{"head_dim": 32, "norm": "layernorm", "positions": "learned", "bias": "all", "tie_word_embeddings": false, "extras": ["capped logits"], "init_std_o": 0.00491, "init_std_up": 0.0208, "init_std_down": 0.00491, "learning_rate": 0.00793, "doc_mask": true}
Each number is 128 + 24 x the weight over its row's rms, rounded and kept within 0 to 255. Layers, rows and columns count from 0. Numbers have three digits each. The size before them is the row's rms in percent of the matrix's.

# layer 4 MLP up, 384x96, rms 0.264, rows 376-383, columns 32-63
105:162139121156148143126142116092141155096092129122167131143111124123141128117153140148147115141126
106:097147132139090110155167148119123114094123150166128154145114148119129149131145133130142097099128
093:148110150119110153141121113132116132118115162139152169115108120160072114083070151124091114169135
110:096130144134109128178111125113150108146184143146133123103178088138105133107138112131121138117102
110:131125081089131085101083066112128119108149093115126129127098117139151145121110117111136139078106
105:139139139109117117129105182112108120126097133123107101135140119127157115119179128093168093122117
106:103097144132128145130129108133087083108150155115105144147105096102153144113161155112120156083104
094:147091140078126159109119107143152122128120127140135128099112129115093100113108147131160153090117
# layer 4 MLP down (transposed), 384x96, rms 0.259, rows 376-383, columns 32-63
110:160115168172172172072136125138119116136123100154117111113128113125116132138086135157106166100158
134:124143123132089142126154113127120058124106139131127066149107164124135178121103124094127158131175
093:134113126134158089136138113154154147148108124134093166140148130094148119134085117124129143117121
120:096115104119124125105165115172096112145109147115161122123156165141128115097138152128177147161117
086:150075116131133098143137154122093126139118173120143130123162121135103081167144132162109117175123
094:111153169114131115154126099118134134132047162121134153077135123142151162099120089117142105134106
108:147109139165132140144128141145117153091149119143136125166069114103148102124141147155092098087069
091:124166076136125128107122106109147103116112141107111169111144122171166084164151138145092104126125